config.yaml
init: "uniform"
schedule: "wsd"
max_seq_len: 1024
Each number is 128 + 32 x the weight over its row's rms, rounded and kept within 0 to 255. Layers, rows and columns count from 0. Numbers have three digits each. The size before them is the row's rms in percent of the matrix's.

# v: layer 3 attention value, 192x256, rms 0.0703, rows 169-191, columns 128-255
# o: layer 3 attention output (transposed), 192x256, rms 0.076, rows 169-191, columns 128-255
# up: layer 3 MLP up, 1024x256, rms 0.0998, rows 0-1, columns 128-255
# down: layer 3 MLP down (transposed), 1024x256, rms 0.0926, rows 0, columns 128-255
v169 110:101174107094110128133132133164175152107130152134068167190114137130170223105100139113111143176105153100128159160138119131155128119169152047162092083088140150143118122151087127134130074144146143130173122082179044120120134131145132124143123113091141141091177154097123134101073091159155169153133107105090169113126142137151125116138081164169133149131089103080110147186119078085122094098067
o169 116:130144136135088183186158130144093148144132156137132059143112105119141190150089128175122119112109117116140148125146161085156152117142080145088111175212105142123152084111082110151158097108120116095070115097086148134107127118154093111133112114085105165145126180117206167120128125154134074255110138109114136148141121131107098099126075126144120105149134124151127112168105147098103111117143
v170 094:131163148174070132143164125107146131129140071101146057138111134070098059119145119154133174151111136163146064154085208180114131104097131142122147199136163137119149136103114143121050189137114116128156175150146112174124096147104108120138141129127115109130124087099166138091047160073078178156135099090073079110137134108143144146134179087101122148069110175133190080152155132100150115069155
o170 108:179169071129118127190180076139139162145070154156143094110214116137063089129168100188129128159136133154078142120113168134136153096090139130105112219106105123130150118117066116148111132172109087082134142125164110169152140099132120189087142086142113083163132113128142099074134123080109126100120165200183188089111120159141092177191084167081102117136090077168210123125119145151060174116148
v171 098:111162111141137149142150158114164139151100127119161133171127143188110146125130100118134188135071098087153132156134142128184111116124197083185085087097104073174126102120157114099127125105123116135096165080138136117131130082140075142139111132155198203105095158116105148078130083068082205134139178110105151119131096114083050112122083091141111025091108126113107137074063175090185110110109
o171 105:074104118123123152137157116132085156124135107116116150136059125112117139119090106136082134128102150150151149176113138108169100118167052147181083146145102098144070107128127120168128104088149123207088142158130131147151133105140174179119115108140134105077078084082091147148097146141135186152087181097179178131140140104110125082165075112132129098166130151147137152098116153138170121107112
v172 098:130132097136111113115155167111150117164143090092122125081118136135087064138096113102094115161112157150124151147125119044137124115091174098117131189074165097181140108110171132101159104094109102106085102124100083111112170151174104136143126141146032126172066054124155138094172165089114146145075118133189182137150154124120120121170141178107109126143126079136146107092121146121166123138174
o172 106:105159084121126144122106110078109159159101088093119161124145183167064166092147121130137125161096167146126142124048125082107087099086091072147098155092158120138101106121131151113111180166136113066133147097136143181118097100109138099146194188155140110110135118156132130172133115107109106125137117119133072128147153134130096121151170103092126136128107125153162138087132117124102155121153
v173 097:089091136138069125030132154129138122091087099114119074142164124109169146091128152104110165166117112165129078155112104143134126149153136209121101133148046082175124141110091125182180130149088155124167100175162171176145110111121129113120120164158089119109110118139180158078075079104112121162178170155165098154134116134132080136109089100150179086134120134134121135110092116092070126160123
o173 108:115045145132162138117128159139107096178107149079231130120139137192188185168151145123144109078130083171072160135103106131137118137142106125173129200089157169126129142126178156137086127142082098079111125099121103085137103255138150129122109137144100127112169110126118107133119140146114149075112172093135163127152181185145115124145139183187140129084125161090156159139140151127140114093102
v174 112:153236133161145103143120129122126062135161103198172142147129139179154172121173146172097090152104108124153063145103135189141215112107095077049148159084121106172142108083043144132080123137134116136090117133128050117074089161052133107141141098136185091124161118143194089111158121137125114139143112144084154141118189152125144091165183056148139154148095123130146167104120064179155146146133
o174 118:207120135185132116092110135195118122165124111112148087181146142152125107099167133090173039124122153115097146112103138177134129206115196134131146064092132128151138127176090092179139116154069084103143106145088159139131129123100067188198187134173139148160138159171109112106146091149132087196093163183101107169109089128072090139113081136078085105092174080131092125163141106180151198119139
v175 085:128206091126109103105110142151153161081128153125185100073128149139135100170173097138205041115150125091151136094097106051119140169126175161154103174131149134177162104143172113122136118144142112104149127122180133113129131153126117120112127149121158186183119159171209141082138105145054115116105167137179152144146120101136140042098147136130151098099115078178175074120126135162167170115126
o175 096:141115141091138126113108128106148178063121101118119173126137163116136096173155162110145156094105067151100149159119135170102143126152145095198107077100123168142100152097169111106127123175091093125194122119204103138126121147146130197111124123120109128194145116166108089108148087169151116155197088091137091109096191096119195117142201129174172158122107148147130173060147164128118143168146
v176 100:122106135140141117185175118146128068168153153185093096125118213143092097084125146106137139106150118172118130128117122064082155106128145092168113164107119120145139098077135132137089132129148143117176181146148076075156133176134149134157088124079172100078195122159107117102114107193122105117076104114154178119159233126113164118131148131110145177118135087163125155060118096120179119129127
o176 108:170158158179149152108132112181193153049130124109133131139146156167087162123098107131131089138111126129110175158064162130133170162142134091119111062068085149161107118129165121147132126100150131162134100102112115164146108163144095157104098195102120164115132114140120112103116107161107095158119076137111173104156118095124197135141130090099144138160137166141128109097074134167106209108113
v177 109:195167098146104117081110161119143178122132157147131120158141146213140098112139152129067125120193159121157149084136080161140079191140171129189111122130129152126103110084173113150153140129101109083245099114093107102090106081109122139130119139159177069091135150108100154091127169135120142097214150143126090135153133074162065119120107176125138151130065104125157118107078122119154162096128
o177 116:082096135083103108109143157078133104137112162110152192130098114144144145135128154142168120111119145118160114130141113161139139113127161165180137132171181143137056130126161147132142178108089139163150161111139154118089095128145134108136154099096101177118148046108097129115139151145120175117135140130118162107098181086160159097100194115148171152114115167204140178035112105160096154121138
v178 085:091084133138123093200110154138149132172152147106049081144137166125055175142110118108111142123159139136130109109098140095115150122108142065152099150044106127138145106173169145125094091116137132154184156160089133128207196132154174178130122122081105165134136169148081138087116134081119150132192124131069109071136157142096177116112081136105137126143105132113115133137073167097158149025160
o178 092:137126118074138170188192132126128173147099142140090104101114097153085105142057158126114156175137116103116125129082150065142094128121088090135113141141091163088098109074061126097112124101169188127116130066138149136110108116129130122070140105079151199136121150136071150114142171113122121109120143167139165153135063172124133097126090128138130157188121181194152055175100085070059113131116
v179 103:147090100171115108116149156089133152108111099182180133100119148189148090136146145156227111126112204115132101139091139148174116073125139175167075119122105124044159140125117137073154121167110110085182132155080063186129061113137121111158131163152141098109124104135165145145170170147095064112114147128096154112127127126159062072123152079102154114084154114145178146129180139153097146170132
o179 111:095136101207105069095141125093096088120093186122114138123136138127093104148177087175230113123111155114120153149137141134148166103147192137087116194089150110139141141133120152182118121145094106077141135120104121100049117116091170136072114164144165112149118057167064106123138120130130186137124137142106112110138226120162134164139100097130116116113148110049180185063111167170113122170182
v180 102:154175145201143140114213043130119090070129123137151092108108147074131102145128162119115083091101149133098065105139174194092098124141091170051104175121095138110158154079059147170130087161139151154125106160088100146130084189097136099127132137123186094123173126129171179076139083168114083099141153098131092127142121150091126105131170068138172116136133170134128171095130098158073115169127
o180 111:168106149205091112170155179199120053163055088117146075128136165124148123116131069104162104150200156144091156099110130125082115144126166161110120106161098150132109145127124123105136118132113090125133086127118103072164193195071132109146153142119145133089165129148132100104087104124129142129049145140107089129094146119222151115116089162163164112081141103097122106171117106148183132170111
v181 096:126095143092154144141137103175182150117129095095103099137092127114120080101153132123124093107107181122163129100101125171144076149157110071035131143147119159165175157111122106143148131123157109087207104149112073130102132182132212136149082140102198132119086099113101161136165146147070112120160154124131162080166141126116098114098125179138112188116135125166176127109155138083064102085100
o181 107:106106195095114109090101192115120111124159184137082150177061053115122117158154099139110102151106098143120095140125139122059097142161118149140101129175100170182078140118162088143061149171115100108162187108098184115126097131135178121110152122109130115110162112127173139105156107122147177159100144133148141090124121142162223118136081109165113161117118195132155113148063160128096153179143
v182 101:169113169078120153134136129094148216143146124105131139128139137163092057181117103157099127117108135106152180118120134117106115145118051005109097073063141133169141103091105164151124099071136111086132143116185126065116150110133112106152127114151099181160167126089134101149119167099058111147164136116101172173129154095173182146124051147118095149143087121148135101121125132083098138152161
o182 111:076129125109124162185048167078122130127107128139106110152116132103139078076141152134154072123109034154166142141109112119153109096031058088137141115134102115121115098156115109193163176123114105112110131119140133135167101110123090118159148131141128180099140142106171168154155139139087153199164152125120079164175132086120113046117092106101116146159131157170135155155146116120072159192131
v183 102:140150118154097144126152163101160121102148114137149119084146151133142106128109167157149148124153128124108081182164064072142110132146114135151161211154148116091116119104095128124117080109103113134172159143155153079153133130134098128119146122102097157128105091101095190089214095128086113105176176097098175169120106156082132108118119077119143135108126119170165122133134144133100117115087
o183 112:142145133156064140114103109157134073129159122104142152138138196108113127095114140140137153146136136164139134108081086152155128140075117152096098127107161078152107154160173109112159149137107118118166115092172122127128110174102106088180130130102112122069118102124084133103168146114169143120132161122121195103087102127124136070117144119159101084118150134183190149086136075118112207165064
v184 101:110121158105110117082103126136046071144161050091205125112162070119116130114120164163115111113118139116096191130180172179118096124193091133148182099155115174162112133108158091086109143120130091128099105122105175046138106183123107121111113134141132105161048188085119116079186146086158089109077124161134131147111147087169080132126108115133134147137110126145093091159137153153112140184089
o184 114:102142112132127138065151161117112029141142085129186122141112123051136131113116144106127194135105163092102133133165198126124110095138154154126153065127162105139076130118131218061148142103104108173114111169144153078145047146084154106139108150140108109109152129138118134136153116112103134074085133075181112164133127108093121178122107169163105118126117131151138128175142124132176115183137
v185 109:192147082169097118129114127078128080138163165179168122089107080138076106199116121135127106124190135207148105090075094125167122093106200180193105125152149107143101138137106118090109140110152092134102114130096078107143161138155104121116129143146157126126115062148132159160190164146111125108144128136118137122115156125053162073117165119115166135099137091110143123170115160133172154101096
o185 110:134116079219134142080123118129154152108154154100116161124122116092118108111148095112161098161148189145126095153087134195155143079131136138060150110120159029126130140129146119109150157155120142096133146119153107129067182147112168104117157143101098159114146122133032091150124133171173085107121113147178142096090137113164055186143158081014160133121168141154119145083101140165152164165142
v186 109:129086128109169138168112126139133137111096151146162162084132096144156117128216107112018141143156128112146134200112106082187164147102203163114145114134113071141133126152192123096137149108134126105114112170194204122121146108111125140150110162164130124129117134127056169117051183081087129130096109090135153127146161108065126146095127128139140109092173097135169135090181147149114127151129
o186 098:142103122112114137092086123084103141132157116139095135136118124136136109100190134129111139175142131151155098166138108135148131100133111136147140126084151127145104173100136108072123158144151184166141157099160143173089115131130212183162129114135101110132144080115086078112118135133121117143152156171170153143107096114125147113134196073144113098117159141149172169099105151172080151149116
v187 105:126169101144181171123100178081078125125133116118125097129146136170095080123101119167167073126147110097142098092101081096128170093132158131114113173112076129147077142102113182125111139164106095152191148187102105161102157150166076120107108140122161176164152121100153122127194061174112193143175161148120081125108168153102159063164185075079111104141110130103130161129092109105190123170103
o187 110:149123104127154130132175110133136106138114139109168113162096142165135091176061194168153119139078138139188080141099085137201140080113127155117113166136147092135118118142148082169182100121060161129100056134141112136101151113104084098121133127104134199153173112196109157140165099127091145207163162158109093113080155195061079119100131126093159137112151095113119147156123125140157143167088
v188 100:096124117137133122044124167172142133037129175097148129104133140050166121149135193141130168098082138163127166117168135134152134150173110122106130158202124113161102101116150111097099106140144165133141132138153147114090138119127094084091165114085152127115102135133120146113254118091162172138160089137132145136131167149079191117160072151160116065087128121181116183105096133121088106082107
o188 111:109148123149096146098168136216142114124158109094116103097136140125153158160054157127112090103109118115171114089133105056167171193116113155144130154150165120107176131126124093067133160117115098127158126099125110094115136115120155129182091071078103102087073140183177096148129097115104137151128151122152107115116159093119146060124103147212134122108123118140108180162175129122125162086080
v189 102:182128135158107120159113137097131114150108120145151127116123124095100185117173157094074165170167098150150128142112187209156140153122172033228117060102172087107149106124092092146106150075141113111063096086135151142158124115140112120134131160180145171121164093133116146118149109124195124112039150124100181134134068148134119135113129102150154146142122125104131089107109173119109160089124
o189 109:080141138217075149083119126114112179151114143151150134128119107093104159073186086122129095169101165134102119132162140190144081104141136137149126177126125077154136184152143158126144151069192109130041173134124083136114113122061162114162123111128117107090129155083073152124113143166151116144040149139158185164152087068159106146157074076077147170151134144149142082070127125159120128115147
v190 101:162121124095201141137125156117140109128103170108139130117110148141096126122079139118132119101120120147122110113119072091180138171115100034173132113139127090164198134120143141157110140150172124126103148102151154093184156111076172125161130182145163163151079143180049125149162153136074137104139078114114184130143186162067157134125084120175152111128116112100042110157086121140085102136149
o190 110:099149113169130128081074175135157156078131123147061112180120067073129113106132102146100116218124132169138066129156127106113134183075118099142122096145126102102168118127065114143116152105205166174142157074108149168170139119106100126162094106152139109050121137130135146133144119142153126159186100076173166145156099125162096133136109097119089088127116210125125084152124099130176169126127
v191 106:059115123110147136114217129125185118134087129163126198109147131115158120091149121183080118133131156158100149120133134043078179079125179119132137156169068149056094128131198095118121138098124100138077107117144134125116111174098167115134097113136152135124146080106115106207200164069136164149138137099104176141115161134118111113141123139153075147055144127125149101143057085130141122125119
o191 113:109146138063157137125089111190113094110114120087115124113105090108087175145155151151174121118121167079114127151156167132151124106137117152154139165094122215094163109150141107091128123167157085156119200206099141170119125121172163117134135128102091115151094077133075170136121121093116167167126160149070096140121127147043127135115113109148088117190139075118118140094095089122105105111150
up0 095:177164136130148133130128070145185145089111150110129116146151151074144126078172152132113092158118152148136144146139122122177095102089099109144100137070106097115158131144116152133131127129120131108176152127168161112124138118195150147063140141157129139118141120137108057149142091146121155168101120131114129154143073135184117176130112182156125110087061123209145168071154127150117145141121
down0 098:172108140084067124184147160152135134058086109100148138102108113151131113135135111122166142125147121152193157086142094103106173100178118087154143123138102139182118111108137083186132184141147143135142203108140115109115096147094154138161151155113055128064079146114125143141115127113113154160184166029144167188085085163196134144151143111157163070116138076119099134128094139121155116105142
up1 095:108154126089139108141114164173103046110152062101122158123140073130125074108106147058090058141162159174110159127157167111098148148123143082102163126165122140150223146111186142105151117193113066113081098080123108118097129071123147073109145081164127081211150150176134105124128155101149169110132127046138099079134129099077125208098154192149142134131166164167116116184130174073137114130130